Part of a small language model's weights.
Size: width 192, 3 heads of 64, 11.3M parameters.
Architecture: some layers without attention, value embeddings, short convolutions, an embedding shortcut, learned residual scales.
Training: a variant of Muon for these matrices, 384M tokens, 6403 steps.
Each number is 128 + 32 x the weight over the matrix's rms, rounded and kept within 0 to 255. Layers, rows and columns count from 0. Numbers have three digits each.

# layer 4 MLP down (transposed), 768x192, rms 0.15, rows 374-579, columns 160-191
188102155118167206123140112179158189169070089092123152136108103128134184121098121127104069125136
155074104164119148134152169156124088084127175099157105143137173104156174152146122106118137067122
115131143142177087125148145160094173160061072109130140128142107136187158141139137161092085113150
107083125165110139114116146100062166180156151094116113145155105102109108160175142150176057099173
168121124144160128101178109127079099124124101123187142208208103130136167131129139097154105123113
091124123135109167109132104132135136136116139202128090134156107161125143163145171093120105095186
114106141161117074134148131182148200113109131051148131133162128113134093135069134148155091101159
149109099125156160180110142058067156141149154131201148150171178193109124091128106139133100109112
111115126083136148114114123112146136117094149153076128096104118147141188182105121173144203166131
120077172133111051189142123114069122145169083089125150153140126130144047161174116114096111178128
103099097111133090109100157145105172121158176103123142106145165140110149137124091129145115090177
186133115125170113184203098087155130108118109119156129120088095094097112152178133097093130153136
152140120148185083184138131083139118138099136171176135150178117113120132112132112061146090089156
153155128163096143122141139121106080153086151108111117154148085106088136170151113160106141186083
132108144128133108137112127111088095102127112157202104097139102130160093073094128135091114065157
125116121087121122101122091154119144161136140131144133095090125134112169123064106131100129122135
137115109099106191103140122041089134155083155133107126162100107116118126110118150164088097148169
139053124140088168145040117106099101113163136181106145127133143115084140131150169156117120145081
143110111135093155162169165162125093085095149116155150082057139151098102120108114142101103138100
073088169118136143186171151113143063128085085163134104141085151127161113078089091121135147150087
128189151111131187127119111110156255014159127077079100164073129169197183127103149139216206147111
109116175136028141157137175180076191181106105127100176087144092129157209116152113159109122145148
137113119168159159130117138138137115163079040091151130110122136085148142130088173094117108097177
110130157085133127130143107116154090159150080149168110129087085177116083093135104146103192119167
123145134214118183127097156144143145124066066098174165158137131109110130094132119126155126161146
143067144064169119146132136072177099148110136109107091078090146136139092142113185135121148098075
161121127132131141113125137101157090118069092158060137107114079143124115191132116138133147158194
107142140115123153157134143168034116174085138127130136104142059120118083186074082166133134084159
116112178136169153096107143166125174132072116163179168167153159066074077187113129108097126090116
144098127110107115152115178134114127161123131151084165174141097148102088106157206133100058113144
135140186131105115144161175149062112075055142166070147127103188090140076172194119142160178177077
125112145117073121121067143111170194031135140122055109095170070139151084147082185070071200130047
109141135149164115134081087141125107108111133109117089080128126143141146113117136115140084102141
146171119151119102115152158174125168109109139048146118083146142139064102156194109153102165129149
112068066095131099131091105151131201124080085169124080156076162099122147117112147197136132165128
181164099111170159099144111156178121050113079115176128127088095142160104091086146078186124064121
116091147148078129151096183112113157192143105128124087113078113134129171160146123154115091125104
110139118183130147142113209110113074066123116119113076138181150144097167100084132137079158130149
159147175094092161091125091142074127148117107135110142142137063102186129132139119166114119168046
137109175122168125136098167104100147150069069124132152116145081095154174180096131071129158125143
140076153098136132111121067049137150137126119130113106130074103148160169186140065162144140103082
120087133098148150170117103119108168132115153153113134103165125088150165194157108097082145099137
124113127180173126174128123099189124200150106171043146102152081104153147103170174171139173143115
136190134168092074184097168204098132145149157190133121131131155130108117094096098135184162132155
107183141168129152178145126157124122083130085162169118156113132127116116112098201111124101149116
122101192164143138203104135121128103122166101126144148132136134117153107116182114080123154088090
140143143115103169035077168136130137111129137124172141172078161109132127135160142141138159152122
157132150205149162121163111127124102119107073124133107186130078159083152135153169175154163145155
125112147095147131204094148142061098177107178126135133099103111148161210142096088103134134180124
106154159138067113140137121104102063082168107151132116121159093164098128108075135144139099110102
113133123097163141095092093153140138033112115191189170106144129119158122141131123065075184136100
099139130103070196157114143094155155155183155073164145150128138160145071149157149137104176181144
120131177065109138124132124076095105121087197166125102110144187123089169187148109160101096164105
146064131128106104083141141091098182141108141196106198151154168102151104116078165083143128123130
113131157154126148090146136122118093130054082170129108122091116129108163129130140106129124072086
129116191176105137142116158112132121192186166156111116087189105189169175142160088141095120158126
126165142156132134167165126122121146122136119143160115072137113137108181166115122132127117126131
138110166145121122109117134109138197134099155139121094148109133128162112189148111098103139134093
171109107138133154135094101109147136124152146118112120118184179142126140137116155122092105133149
126201136099134174069156080124110179129125142137139101141074143140124144165078155128106147116171
198153098125156090119146117055210091152152146125115156113119119092113121018126108159050135060148
098095108150088115104118151128150179172097159127121118164158092091063130157151160090124085087132
167148116126096099119129097165148066147185157097141127140142100177114117092140189115185110161142
113088117140127145134137113116167094135083152203150118117089062180157149076154155158130067118147
153172079165086147150132164194152134182119103162146088157114096180046116135168095179177174131163
118123108115159139110078145155117144122116154119142120115150145165189141130151111173131131176180
140145116153157090161211173143183159049153145102115128136174162084111145105128130105132098157138
115151182098129135107130128164142147140178163153117133060110155126157102145065087068121125169140
102107092130149059138100133160180150162132112071125105132094049166188144097127143142130096159156
159135099165170097137153170090122191123102121144118110104123147134153116118139157107121114143114
117152119095161185155113123146156099137096087162101195120109112129128111076196152067129097153189
155153119168108199158109208070169081121118107094151138160137105105128109144133124169162116138127
138111123147134058122116153134155125083119121121151132100100131090118138177129131163127209126173
104124130120127144128151171132161088219158147158093107139102170096137109068106076167130119133160
165131137116137167133190145167141096104195144103109126096155096139122137154092121126191130150119
116215105112093107191193159208134120111141123167132156129157122094128116123115129166094114066109
127112142142106158161113147144057123165111153152119132050122094147150139196122145123136143127124
086116137090126119137115171053136093104062099141117115083146105145135176189119136143164152139165
122131145114137121100114129150154116113156096107141103139088169179137139110138129077137119121103
101101140177095144139142140139092119104135139151111130098104122132124112135114145135134132144145
128137105182145126070155108166124165118128115089153067181127126129127154123102125084154139134155
062088146143153126177136128111143163066127148142103109144080089126130136161148096138157131111147
140066180156152178128131101083154112184086168136105172100099098107114112149147161174142168136153
161080148089153086143130135181090133136083152118138142153101126174093177182136109152117145135098
154175086133111138149107178117101189145132135110120122150085123145146152170122091180097119127097
164102080137065150111131158116117071118151130155097149131151118122102115114171135152106155151094
120091118141103117144156159130128079127145139068098127137123132115122157084106130143132103134155
132176111093112157098107139107110091134118150100156131152154121124085135146138145141093131117110
118184163153092061156150147111187097083082176144066153189116096186162133130177103135149131113119
135104046164105128163088181130173121180163137068135171127055171132120083100119090144139114086105
186114127118071126127126123147143156137167128141075162150148130121157159113112089112150124149152
161099117154116166165187143142147123190174129152007162119115113094161156116113167140104182132127
072155103115102173090193113164170103177197105197126124168140084144135123162114067092186169148157
154134113115122108117154152094154135143228118147178162106064089150129128124131119144103126121067
178102107087093075064219162143162130129171098096107105103057147113117117156126134152102123060122
116129098103152130161123104208152147141155137115169098161153195147158117120141169134164117128206
147071124118135148086117099178165116133140114056095130137151123123127127196113079164070069151127
174117085126108193122098138134113083141124124123136130115173129142137205069158147133115126099145
117133136105123047144139126122157102088142116082122080122149122167171120186136160134164148136115
167131214161148157149126136169157113141086089153046108111105084170147086122129085112158092133099
114016168134112111163111121033133141105133109118159102074090107111059144156113192113152111156123
153106119088135101162170098155120133128140126088177151112188148163098109057093071171090075097062
150099143062118130180094144140166154106137082116110145171166178158182133149076092117103095148156
147125141150116136124074091075148113114130152111086108128129073092148142139166056095121106049072
150168124130076160083087162170095120087151136108125120122109116134138139127148173100154151108119
148140133128120095147138113122121171135071084177126167166103140091122137204173181104093084043067
123127170105105091139087119063131083167130115110113077134132131106175139124094134112153153103142
148112139124164143076049186161118120088155108146135153119173133117079061093173111135177163132167
105163127138166098093125151077153136132144155089152138189104131104141122174102126136241136130147
098092141148130129101129134117097146158116139112121103144147124106153072154132157097152156148169
169144089134099089156138076144137145150112092136095144130129161119134143103150111113190178111095
099172138139137134116154143154187164131169150175178161104113151116170108144176107110116111094175
104089105127160110186116154161072137123138097153140157154062154106116104101139123077180117164156
089166107135128095132169158120134093139127110095164126125139150153113080175175116129137086125120
135190070159101107121137099118112099140178115128098171131147115190144113110143119137148124123161
158085126128153081173089111094151115141148147117169128169135163133116124178145094075152130097165
073101121105136123077098131131088188070123150081196112142144139123135091102087064118129102161137
186138093054099071156142202141059166096122101159177121110122072183163141094150133167136121100130
160157174154115097129128115121155138127086159075146131133138157158128075141131134120096100130140
114134117103102124122176129124169108143118135122160090115148061128126222136130107088135141171143
135191183119199122138090181115115103131109153112158106119114107128104133109091089098134163091085
169097125158117113130166098143156175061148129123166129156185103102108154132144105173183034099124
094108131174124120108103157169146171075139123161147126123134121143111127159135146121161090179130
164149135131061126144097166125178127089143101132138128105112128174092065071084130157107162083183
093142095160088199075114125210153105147163147166140154068106116125091137130150143135189118158141
168111125139078163116097134144157145132110127128157145124141077143134087168121164173081133092155
105115101144222075071066143098120132146151115174144142136172113154153126091151117166100130122155
169178102066129159098073150122130059147091093131142165124149138144151040078168129083179116075159
129042105167164147150133117186154122145124138154177137122113183144101165059104130092106135150179
126112103108138170089070141132086200179139040142058117149204116162086131144129116126117135161142
121125137095126101158113085154165114088169104156179063141124084127163126122131129129133078123104
138166147146117142064166097136164115191202138103110109168118115140097137106092153126148173173199
147145113130094158180132087099112156112123143161167101124199120150115143130102120124139161141140
099139166102124168111135124103126105125141109197099089115000095080109153128133098116143189141115
094135144134138128136102125146133102137189067101111113116125096118130079132097143112145125112090
099085063176137156107166070143105162130112045103090191116124147108102087137136143124144090165125
121130112144125094053154089111143115137115163135120139147136138136148109139151155084128116131165
118099118155154154096088134112091164111073143134154103127156078126079138189100096092181159112135
131123156116126118146128139193134146140184130104139165141190104136175099101104154083104093097168
119158173119152158118139149154170121157069098177190101101080124099080142186117164165086132107158
148192061149117164113146071129139109089122073127114151195142186108128088127082134138132090104135
111211171131154183123172093137126140125166134128165137109141124142133202135161083122134121091116
081088173112139223095238154170082154145127163082162130109107136112096128120144107159087129110139
141150148129147074138095159130153161137133093168111142116071123145104135162180147123125121091136
105162161148138179118136099119127119127125174148129098187114129113145106123137079154119148110148
108191094124146097104172073068167126148070096131122089131103069114134135117073221129201125121128
130131140155126131162165058121143103115159154125074150176113099148111093090171103111138075129105
169147072158135145171145128098141192119089110136076070103140173158165126107060081111118164128176
130106100110173097105131132142141103155108106115145106098158129170150124113151117196096154184132
141154111128176095133155087112142080094150044103070118129156168053125068154155148161146148129174
144059145185169147160096157153147097101133156175091154148162095177115115199115142116121162089106
165169133125157195099150136088151104138114169130106122100169111131090130143084108124104146120120
147166131139107149113123112147081087133093121115136074172131137127123176123107087137165111143130
131124102114105127159102124142182106175124094156153130125070110186071162138151167155116145121122
107157130153105147131112139122135170151169116115138081104200101036075137173142107124169139160148
178135124164102152184175115174091106143116126135128120136131146122127124136152153097130136172085
110134129155096118157101139169106120148124187188067125145115137140141164123090154090136095091140
091146147140153122166128121106072170131135094152127112167188100099139118096158094125162116118125
173148129183138095120155052127122103151102135124128136201128098125109129095158147113109174130135
159068115179148170196103126160101104141098066090162080116116077128150102111185063123167165158165
112088125119121145138141134079133117169147146113079132117111126158122089128140148179167121089101
111164148132125163080120114110136089077141124081059137121111148143137117114163223115115140113090
140181136165123056145107095163140138141136135083185090102127098154093082138127181123122115050113
122086172135085136140130034100148112100105109107055121088118176152087153098122121147126142145114
168097103149171184112138131136172132150123062112116173156152132157148147102127137172143159130194
104175171138096187097144080093157093154140119105095124120158129115162090126108100112104067124139
103124132050122118102137116094104107142156112096116092143091147076159098122154069158158124126120
106095097174169151141098131151156095154126103079152129096113157136190147132167096106141137170126
149114128155171116118134086123131121108134127130120144145094096122120143095155064110131156082176
202168161111146079097123101168113091115156130084134141141142140121162123127116134129175135152110
153150093187137129114088091145155152112158095159085105118088088117102110101178174106126101157129
141187101138137105132156126137145116172150146147120114048129157152175100115148119114089115153190
121016122115119172161052118076120109116126115131075114153148092106139115110060166170132099095134
191155129111124128186100105180124056106165141173091148112143123057101130130149092157210134097092
174116169116132140151154088093061098093107154145117139073110126085160150204111144147115162107045
135192063151087164102122120067087181108169129148148135078158117146127152117103110116132126074109
138153149106136121142114139067116172137177157160073122120165114112100150139122091113133119106140
151162113146125070082148135124106114116136175117107096130080071129144158099163197116127134158136
114150167141051140147117045157099082098153157060123190119110197126107155094033091101089092148120
118127177127122159151130073179185155147103117111099170115179159107121100181144189145113100090127
106131130152132109116123118151142145165151077139124135110147123065135134160167174075117165103128
204120105148157125145100127150102146127174182125175097090197168097179118156126105155197121126133
146169133134134094135084088131074169085078082154128103137172112102098098183120112125093107047096
146189139212131173130133155097135178121148131099182143136180137145162123118154156147094185133050
138091075148126173091051123099082186134057113084110148136153116120110195126127107157170111142096
099163184163166049126142103170146164137197099117090099103129160127089091107164105095145130118122
140060117101119130141157146097075161171036155115126133154118099149103124182163114108118070082088
105072124178117166133140147131092144158125147141144114120149118122115191147127146120132113123093
100154122099094167122098114137073147157102128172113132171084156115095096110133160093108124148071
129138181117167118081079091081069118151112106146109151147072184115108174133112147148093140158055
059148105131141125109169125149117132126153097084114145120118189138136161112124198091172125143109
088123136106117108147157158087135205124117080094093181157104082130149090161115162126068153176072
150137122156108149141083121131127072079134114108097170111085143113097089145074105121143155103108
132147094100084191130127130150163071145131149100127208159108149104168149143110191205063150155137
149179173156155204081131090086104110106145167130160130130137153116111094081145096158138172124175
157120065147092149172123131144177131114134099087153124177133138170132116152139181140103132146181
172073140157081088120147139116122141111132105067127141086164086132086128090163170133123084121155
150130131126096111142104146157183142148145149140109091123186179152103100133096133142126115134162
145151080095107108180114160101147109116115115186106125088143125078141181125144137138110166127148
143106175110159110124120107111112144121105125114160113153154123126128133168115111103149147148151
147083147134119077137050183159062183123097188128142121067082114121085125176088158172129085108124
135174115128126192142137135098104130089175147134124115154114122110130177103160186109153079086140
091081124109101102101118080155107091106088106146128112124111129137126119113126161144090170163096
129154107178139112149125164164127101168154159129166136169115120155097140095106141124121149125081
129111109187142153112161120150130217090161178168127106123137075129144152167137150084117049136075
129095064064114090103063166115069187109159063132139171103125127116151067146097158128136132124108
# layer 4 MLP up, 768x192, rms 0.305, rows 375-579, columns 160-191
133066143152118106148175102190123129128080152165098137117171178097126151157105149106138199066099
090101196077137126090106091143105095193113128110142136133142125068107156157162103194087140128087
140052114110147144124142112124086160081130235103113135152161148149054089128093091081126103143126
157113110170060105168158100152097122139187149130143161061255140213126083123154106169117181192044
151127158156120116047147088175155109118146130186175100115112120219161153092108169088128165181076
131147132153176145092110135118196122134089130059107159121119153119083140142100065100114164158156
173106109121111112148110177091137190079133156067171110148091127146129119153158116127146095140109
122138163104083190098127170185126149113078155150053166127184124136092198125090115124125216153161
104106142091194134140131194162094180153194110142166148113136111167115125157078094096137163120106
135107133144146147124148170072124077098126146106110125133102086101145147115122145186116108147148
146163179127099133134137164125139128131130118123097105122086130095071154108136074148123151213087
123143130143172148151118096133162117112083110193128185121149131122158173167144076168162133146131
103101123142116132110144076110196153161127144124147102107124159145079149059093092096130140139163
194104132077101117137135115172153147143132124087162156113150087143132136126169106136134107120144
089157125132121144189100167092121144114111126129110131121155174088121113150179118161122080108144
041093152069129126109063166113152149149132121055097137130111090085161121085120118147103146129143
124130134131096173129127117122096105133178158112064085116090126070082121126133126111152130079133
087151159084154135125186106117128055128109141158177177159158144118085126105121152137173133129166
115103176085097120088151155145164121159126118144122163157073118170096156087119126155127123187132
113117129187179104147082158218125098127141147066120147150082165101028090113085127095137132105112
132143076155178130073106195101161108088148130159129148165181121119228128103135085167132221135060
111046066103090099129160104145170088131113087148106141152097148066124147182174130147090132121094
091143117087139146065181142105140113120081122134120122112127104114163114071127109065130139106125
175099129154093095130091114161172092141098113100196131068100066087120158074172124116026121158131
115101114109130130168164139090123154162105129110207146103128163162129131143150136137057126147040
116159164145205168123088162185137136123099107102152062103070129191121152097189077118144197069103
124122116089132087142129125152085180137088116123132159120145159139112071133116136075136180181107
109109144118105134126094175111133169117129144127061086129132090109072110135163091131110122109103
096118117082105175152156132121118165099112128110142174118095052128120138133115165134097121154130
102087117043153165120175117130146083135206183123129139121161131077147117125140049156112181116114
161128127164107136197136113166100172132096131124149171172084062121101048165135086091127127078111
137100057142151160111149090165167121099125131162113159131117142150140131141145180192093116129105
150106105094138170135115133116116147125085113000168119099133127143157166089176193108131149061104
123139137121159111110142124122182127140110137151153157143120155108151141057147143169150142127055
183125155112163131064088127200129154233135168109144115197139126122143152148223130027143110079118
115126147117119128149106106127150145125131155172112105114098173109133151160114128094127115127134
139118178122118148164146129130156091119116150127175150132113112109122166107152121103151162198135
135112095105160083145138150151097073122115146138124137129132087144136129046127113133149173160107
118142130131150130155218162089099161190106116152136155060117097134104102155119133134151124164113
155139126149188097158133127118154085166147110136072138108198150198118164150140175131097095186123
115118113104054114133116128126192173154081149116143131134135123096125129152152112134129148131138
147200177122098170129171107135133127149139086098124086139144126144130155112163143131072125146142
134180106099145117099090126155175136086127179119194113107151116129141095095143146102117129128105
107154103140137185123113120133185168090098095119087174055100138156137118133065158113144109114128
090123122172144066176139137114185086112147103180108160131143155100144132132138126150151136170120
134104118100150105157139156096103129115124161100095139093133140117162101098061108094159127139145
182074120056161081065187125157113161102097112109114160163169128086107099130140120104110137104140
103147122111082129150077069122077132120183183117125126117172125169179178107120139121140120123170
134114112131109125075148151123135127087108121132151190143106134139176090120098119094105098090150
130112046079100159077132095140158120150095152133091087114105139166193079071110120108148204105077
144100177134155139069157136083126134147118093103105160046157137119140120156051111117151042150110
128158079068089134097159140196166124128082170138112049182155156157168155150156158136115134112133
158096184097129129165150145089112118115131069088168122090121113128119156130095126155123163111085
095151154146154130133069100114159169123077129161130129152100143103148081131114129119098153134117
144138103173140137185151135129126159129156145123169108191123097093117172097083149108156108100064
140113147116167135100126133157121138079158108119140148139141092150180128103173122056159135127075
101048140105171143148181169125079114084063118159105095121134124106056154157099171132196099144103
128156099129138129121177154110209111144104115117128160146119103094142152084119086156071096149114
086220088070099132101158127143131116195133197114113158140152130100155174110130147174115155117142
085086122124136126116130075051165134126111116107139115128109096157140134100158129105102123127149
130133134144076116083131135140151123104106113162150171134139112160146095085179119136066131136121
147109147134145085123114143122090171116123160145107147139144115131104167093139152132142157159074
157205148175105081043080134117134128132168097133139127127107140171110071140132109082144115183175
095079129150101164143208147141104181103105166150123114125149160172135119143076091115111126134065
088063149131145143121112124103086112094139119107138146138126137104155120077119150168121137140180
130102105066127141123162142172118144135101138135120112124167127129143083138153096100155141091120
147085163097186090072093114121107175119137197137092124144084140141163141055091203069101168156053
142174166143139132111162159134125084053146194152118124133104121116148100087135132139142080134167
095121102158122156147149150078107232152157161133082152102090125132162165118119156083135104112138
154093102103099153070103104084162187125111088136127159078170117105180114116155125085125140126145
155162120148150145151134178176164110069116088184178129105099093155147166172087160137111123111143
134191148184086170097111123120102095147154162160110154116118133134079134095146092085158097131095
122118089118102158160155149124119104165131159131078127108108065183141122065121145135078122167171
059161115083137138135164138178095100126142143134101144191110161119150094116108103138047125133152
107109100098106098147169043124153220094109115164137125177098130126149117136093153160120150136153
099121088130118169115156078148098114100096165136064207139137178154124144092099121154112093087159
152115092132108165110093161134110089168152113185076146058179126149155115144136099146101149143135
122141113112145115138065124109107126093176122092144149145102144166130134107165116105128189182105
080128143172125135093155097103109131144081113138169100101151130088128089170144123124124135137168
107140157100101117091148073176075184150138169126148159177055075108093092143154134185172166121156
113117102082155110149143120113085128098187110096114121117080097088136137148139150111136093131125
125105166136116172094113112135151171144129119117154141052117068200172144132163128108132189135108
123131060124137129070150134155155134113100107137131109119145083107161105132188086098145094168142
129135109075185083147133169128185039131114081116090158090122154109149150153126065161130061180109
122125155119138123191101122152178078142149055055036107149103077137129082096125133158127096109081
091130119102125122108154125136080086136145140116198112144141188136129134150148160138131128091123
074159183100132105138163122098093114189077146102102134138141111116149122130190047177140107112104
115103118119151136130128105104132153117122167087125139154155077134181132134087082149117085135094
120133118080167169170138102210103136118116174113158126086130123160208120081086075180112099186163
090142157102137136161131102095132160110153145141130072140153137105110130083162148097047129094157
149098161108101123124156162075123106079172124056092123154115089162146122062138104156152132093146
140132164139204053146144101108126099177173177139097097141121104046140154109126146117138083135036
070104117112059138132139131101130106097142080110097120095140121061117124142091087171116124132080
139104135121106110199163132127097217096128102101117114087131142089102096097142125109150107113184
136142143075145167120114153132109131093156198149158111128121115130158111097062106122139121240128
109094083101100134086173197195128168100156188128114159105120197147108114124151049130096147119117
127130104089155108143078092107168118143153178065127114117107193098144046145115083099078105157102
107216137114195115116094133215186126105156084148061169123161162115158152156114157141134142070143
072157111097183104138171133160054134125170120137086100161137163146140159091132129130155120162096
142148107136176094103118087146126135198095069060157107213152168132148083071114154185187133150028
064090082088140074064120138078116152122205078118097102074162139154112094080115160206120168151042
123081116084139119181128071133181083093096134185156076146105154146066100177118138091057159121160
120108124108182188064099108068206130066158091143088127146169099119114171117141076155140104255109
121099093147188102115153066172092133178101094152202123129171185144133133124163137102088141125172
093097068124146136143110078205188166143170203152211142167136149132116072145147094205154075115131
191159104114107093062156178146166071125140110159086122115104104150116107115146137114195082107123
098092119131107173158162147081137100079082143147104147133111098093077120155171083117105083143115
159079130124116120139109166175138120121170126076122117130167083055120125136135103152116110152119
121122130161124134097059154105147142079101154123098190096118145104178166159135146156105162162117
116160109114120097201095127145124133116119117163137160129112124149087059116181060046205175151156
124093166132109142139124150131107145182067119139163144148104076104143135102132137156080142117153
147104085079087147143159086109126058107147110121118139175114107158124087182064180132126121143106
050142074141135139118109101168137124113083130159105115134140071125125138125077136159142102154088
142165107142129124167104138106139128189115091120080106167137168129128126144114122111143130118102
093135113156121140154147124100071140102119129134149135126058137117156142099089205089129049130134
138094139153148081135162160107135107072139158109108126087099128190099120121098176120141156105077
088127147107121110158100169075111183134122104153106123111106049124157174106121097160147107106131
108134134151125102051162130146173174090105135160107155139118159187096155117113137150089176149081
141116094141096132169095161129128139107176128113097095101144150121112111150105181178125136095116
160104159142088101130161095151136121125181116140134130124123148115098138128133183155134185139142
192133100117175165109199139121092151084163107136167150143159098141143186187189128092073122126145
214165066119128187184156118183176094133136105126118150160123069127172115123183148166138091133172
130112123135116125119120177176124151172126099148096104132104169101189128064119112133153142146090
144113111171150126132114069127131120154089137122091077103095105142120091108157144184109104193096
113166156127148117174122161128125085133081127147094155168147118116102095093127139124095080154151
120113108138140111168127096142152150165111156118078108169054128045189059143143160132054100104126
150216125107117179159135138096146100197169088098128106142119172176190122119142125124115167072151
107142131137145118105112094136091130119127134151208114114155110130176095165136154126142111158083
147187149103123100130120172113124147135157157148118124102107087140071152083150139176131147109139
121138129101138153085121120185186161125155156158152110137088091138145144119122110095125154109109
139109125113128147137147139125115148116121120087113126120171147114161145147156143114179115165154
133114130087121175112115090125168148113172124156174150161149140133126120106096130075175167145164
134102099146103098147108143175119108171066158132122114159168144098164151102182192078122145088132
181084110133147099114156124164149127137166106082135129121143091155112105041138166151120115151122
068101118076131102031142120124154086129130121097139101166089118165129163100066140158122100198104
110177080130186110160112085118136130112095092096095148147153186135122140131088130113153129137125
121133085161138198138124125088102143098082138185056125077128085122198123133152084154170134132101
123135076161140148103138103115169143137151132139053084116144099094158144085170138159144156115139
151162154149097166130145143150159106132108114163168114152097124112066151134129112185154143221171
149154105135109121146148126159051095145101142073116128133072120125107144086089122156144156163111
160125143137154163139134114150206122080106117072167056110195137170179181152087124132072141157120
134098170157132115056131038173121099147133133168138100134136151121187076145076128097134141150104
121176128085147123107147124160118168060154112095127107132074147097070124150110160122099104129116
143125076132131077179150128122102142140184112126139051146064131123156085093164180114145142109098
110167057086114123119153107124126093154117133172091170147124095075098025089114107117138166138117
081146120141098172135168126144157123166188104165114080107097098160153132117098128142101106170130
101127182110114114095113128108146108131171157203130128130164163129165147012095142117134091119118
187142116151157152146119139131150118154147131071111115109122115086083134126149138171179136149148
092136151145135132153200121153142146174112085137132197078087078127146117172099153123109096108141
094154149137134154105129176162172083086152096192117182094187155093085121159107115140088149120180
147138072185116123173105139146105084168097139151094140102106126124133150126146135208054191078108
132173100129043108137103168100084194112139086193113111094175140125131094116146151081058165164120
146231129108114136067126168158108088111084155074130169169138130127118124053114112124135089123171
108120114190174193132122135196177134106136217126120165082126108081137085150119186149102137164138
131113153122134121152150150113127185100119120142148129172122142114129121113136109143122057179095
124167141066084126113172125147123104114177170100139184079161081199163134129151118115145137110116
094219126184084102102122137079135104163155073082145136132192125035186110124187116088129227068148
102149137126099122174203109114141176100061110157126136142152118123169080147208125143167157165054
127151128116212113156161159149077114093185123114090154125131091051165129145102231151099145203142
148187119150086185135097118138087134145133125100102139129149146066081140147171107145134173129122
210155106138086086121105065198114077095124198185134119165169165161166155138137161096158161070115
159136126139137152143148164179140129120135105083115141087109150152106118137127134123121179085156
153171062107191148120135169141117103098139101165136123130166123153189163114114120137139123148108
059128095119148116097162163141117141133089172133122132164134160146116080169131156074125167154141
191121105126124097132138169188123116158135129153094150109111113159198173141166117124138080149068
145170148133165123131106181130149186124123190139129134117170129116155109109168164140188114155129
130105114120190155119104155143107140060153097122176119156092168218128149181106173107135077084113
102124137128117081148115148123160119098188072072136098136116111145144126045118101146179091093193
127171134117094109117075146099180088128085143176094062128119136118147134151171106087147132167124
118166096120149125099122093152122153183128090149179047174083069190167125109138193111160109157077
170097199131109117117105147082112115129121142116103144126134162136137118081101130123185141121154
109114113116095106098110111117131124124073098169143116115139125127115134120154113104072110088063
062214224060109144104108123220107134111131101117072103149132182174167101139142119100090104143085
093164148042137123088171127114141139142091113098088122149156089093133123124116059161100172079144
139134194160133149101160151118123094181083171101169157207103086058137101114193154079144088095113
103181127110111162063129148088160152135134111162084107154116110085156157124166137078110098133102
171121150137143131083108149201112132129184168166209148099158144145125063109152182087137203148094
112154115103129134095133165123120135111158222041151099059113095117118139162076115130071086116117
112121122152152113106160158110140073085130126114122130132127162201162135150089138056154168104117
098159140133116137079203147108097126103135141120181124119110080152101090139109142106129151129139
135095103126177126120130035180152127179121138155073116133122098144140124136185185141068119171117
148079171212120074129168137150157063178141171160137173134090128117137136089118067111156151120117
151154140142105104088145136141145157134147203124107140161187161112165074117105186115055168122105
157154112161136156139130129129153118080083089135124085120097168128158068015091126146079150111155
080117137077167087122122105131118163132099083116159173112104161148158138164135113156152196111111
094129156143082137131158128140120114106096129154076172151121115122150116112150093106151118116086
125150140143180124104113118134128159136104157132115126052137141136089118144072153122133144122059
139120152144159075124140108191114131161114190158117091184202142106182165126048156126165121147132
112130132101149092152115123081099177125151114122170164070148128208160161116147087116132172147052
136117146142174101097132134216091124133100113136093101144065175120112120110082134168118099130150
209083148164083119150062107114140129097166138185124170105074127101126115098092132164058111122075
150157123065170077096150154109108036142106138133106126163156126109186094166102106124145120163141
208139156113187148163145085138145090166164136107103104118135104122145170124112159151176116105061
042110162126144116110094102126090190125118100109143108151127127147101176182145086111068147133172
101132153146134110174112180094110097127114129151138185121163119159124109186089108124135123126129
107120141190154166113133146099111124088101103141096126041120121073168144146024150156136134126123
133174126060148115144142074120153123124143114113095129084157169138175109107091210100109197181124
136118062098166110134121121104118155156138118126143148154117116170153163142147129124101144106110
107125137120134128116133120119097122115141127135167156096067119091108082121165063178097163127119
141175125089130073117115073130137077134086098149162135106053111136151152169108152152134115161178
091169103121106203095106098100145184096147149122118144082122151170176133066140154185091099126110
114177175085075211043079102114130117111133111098147141157138094052141141096126177189119173105107
097109212173187123173184169092038097183145164100198136160078096128082107104159120109146162109136
115102140158126118117105130153166119050097104119164159122083150100153095128192093098133134061179
130130102028164087155107123157181161141084080142117157143102202116159081123145118154180099097124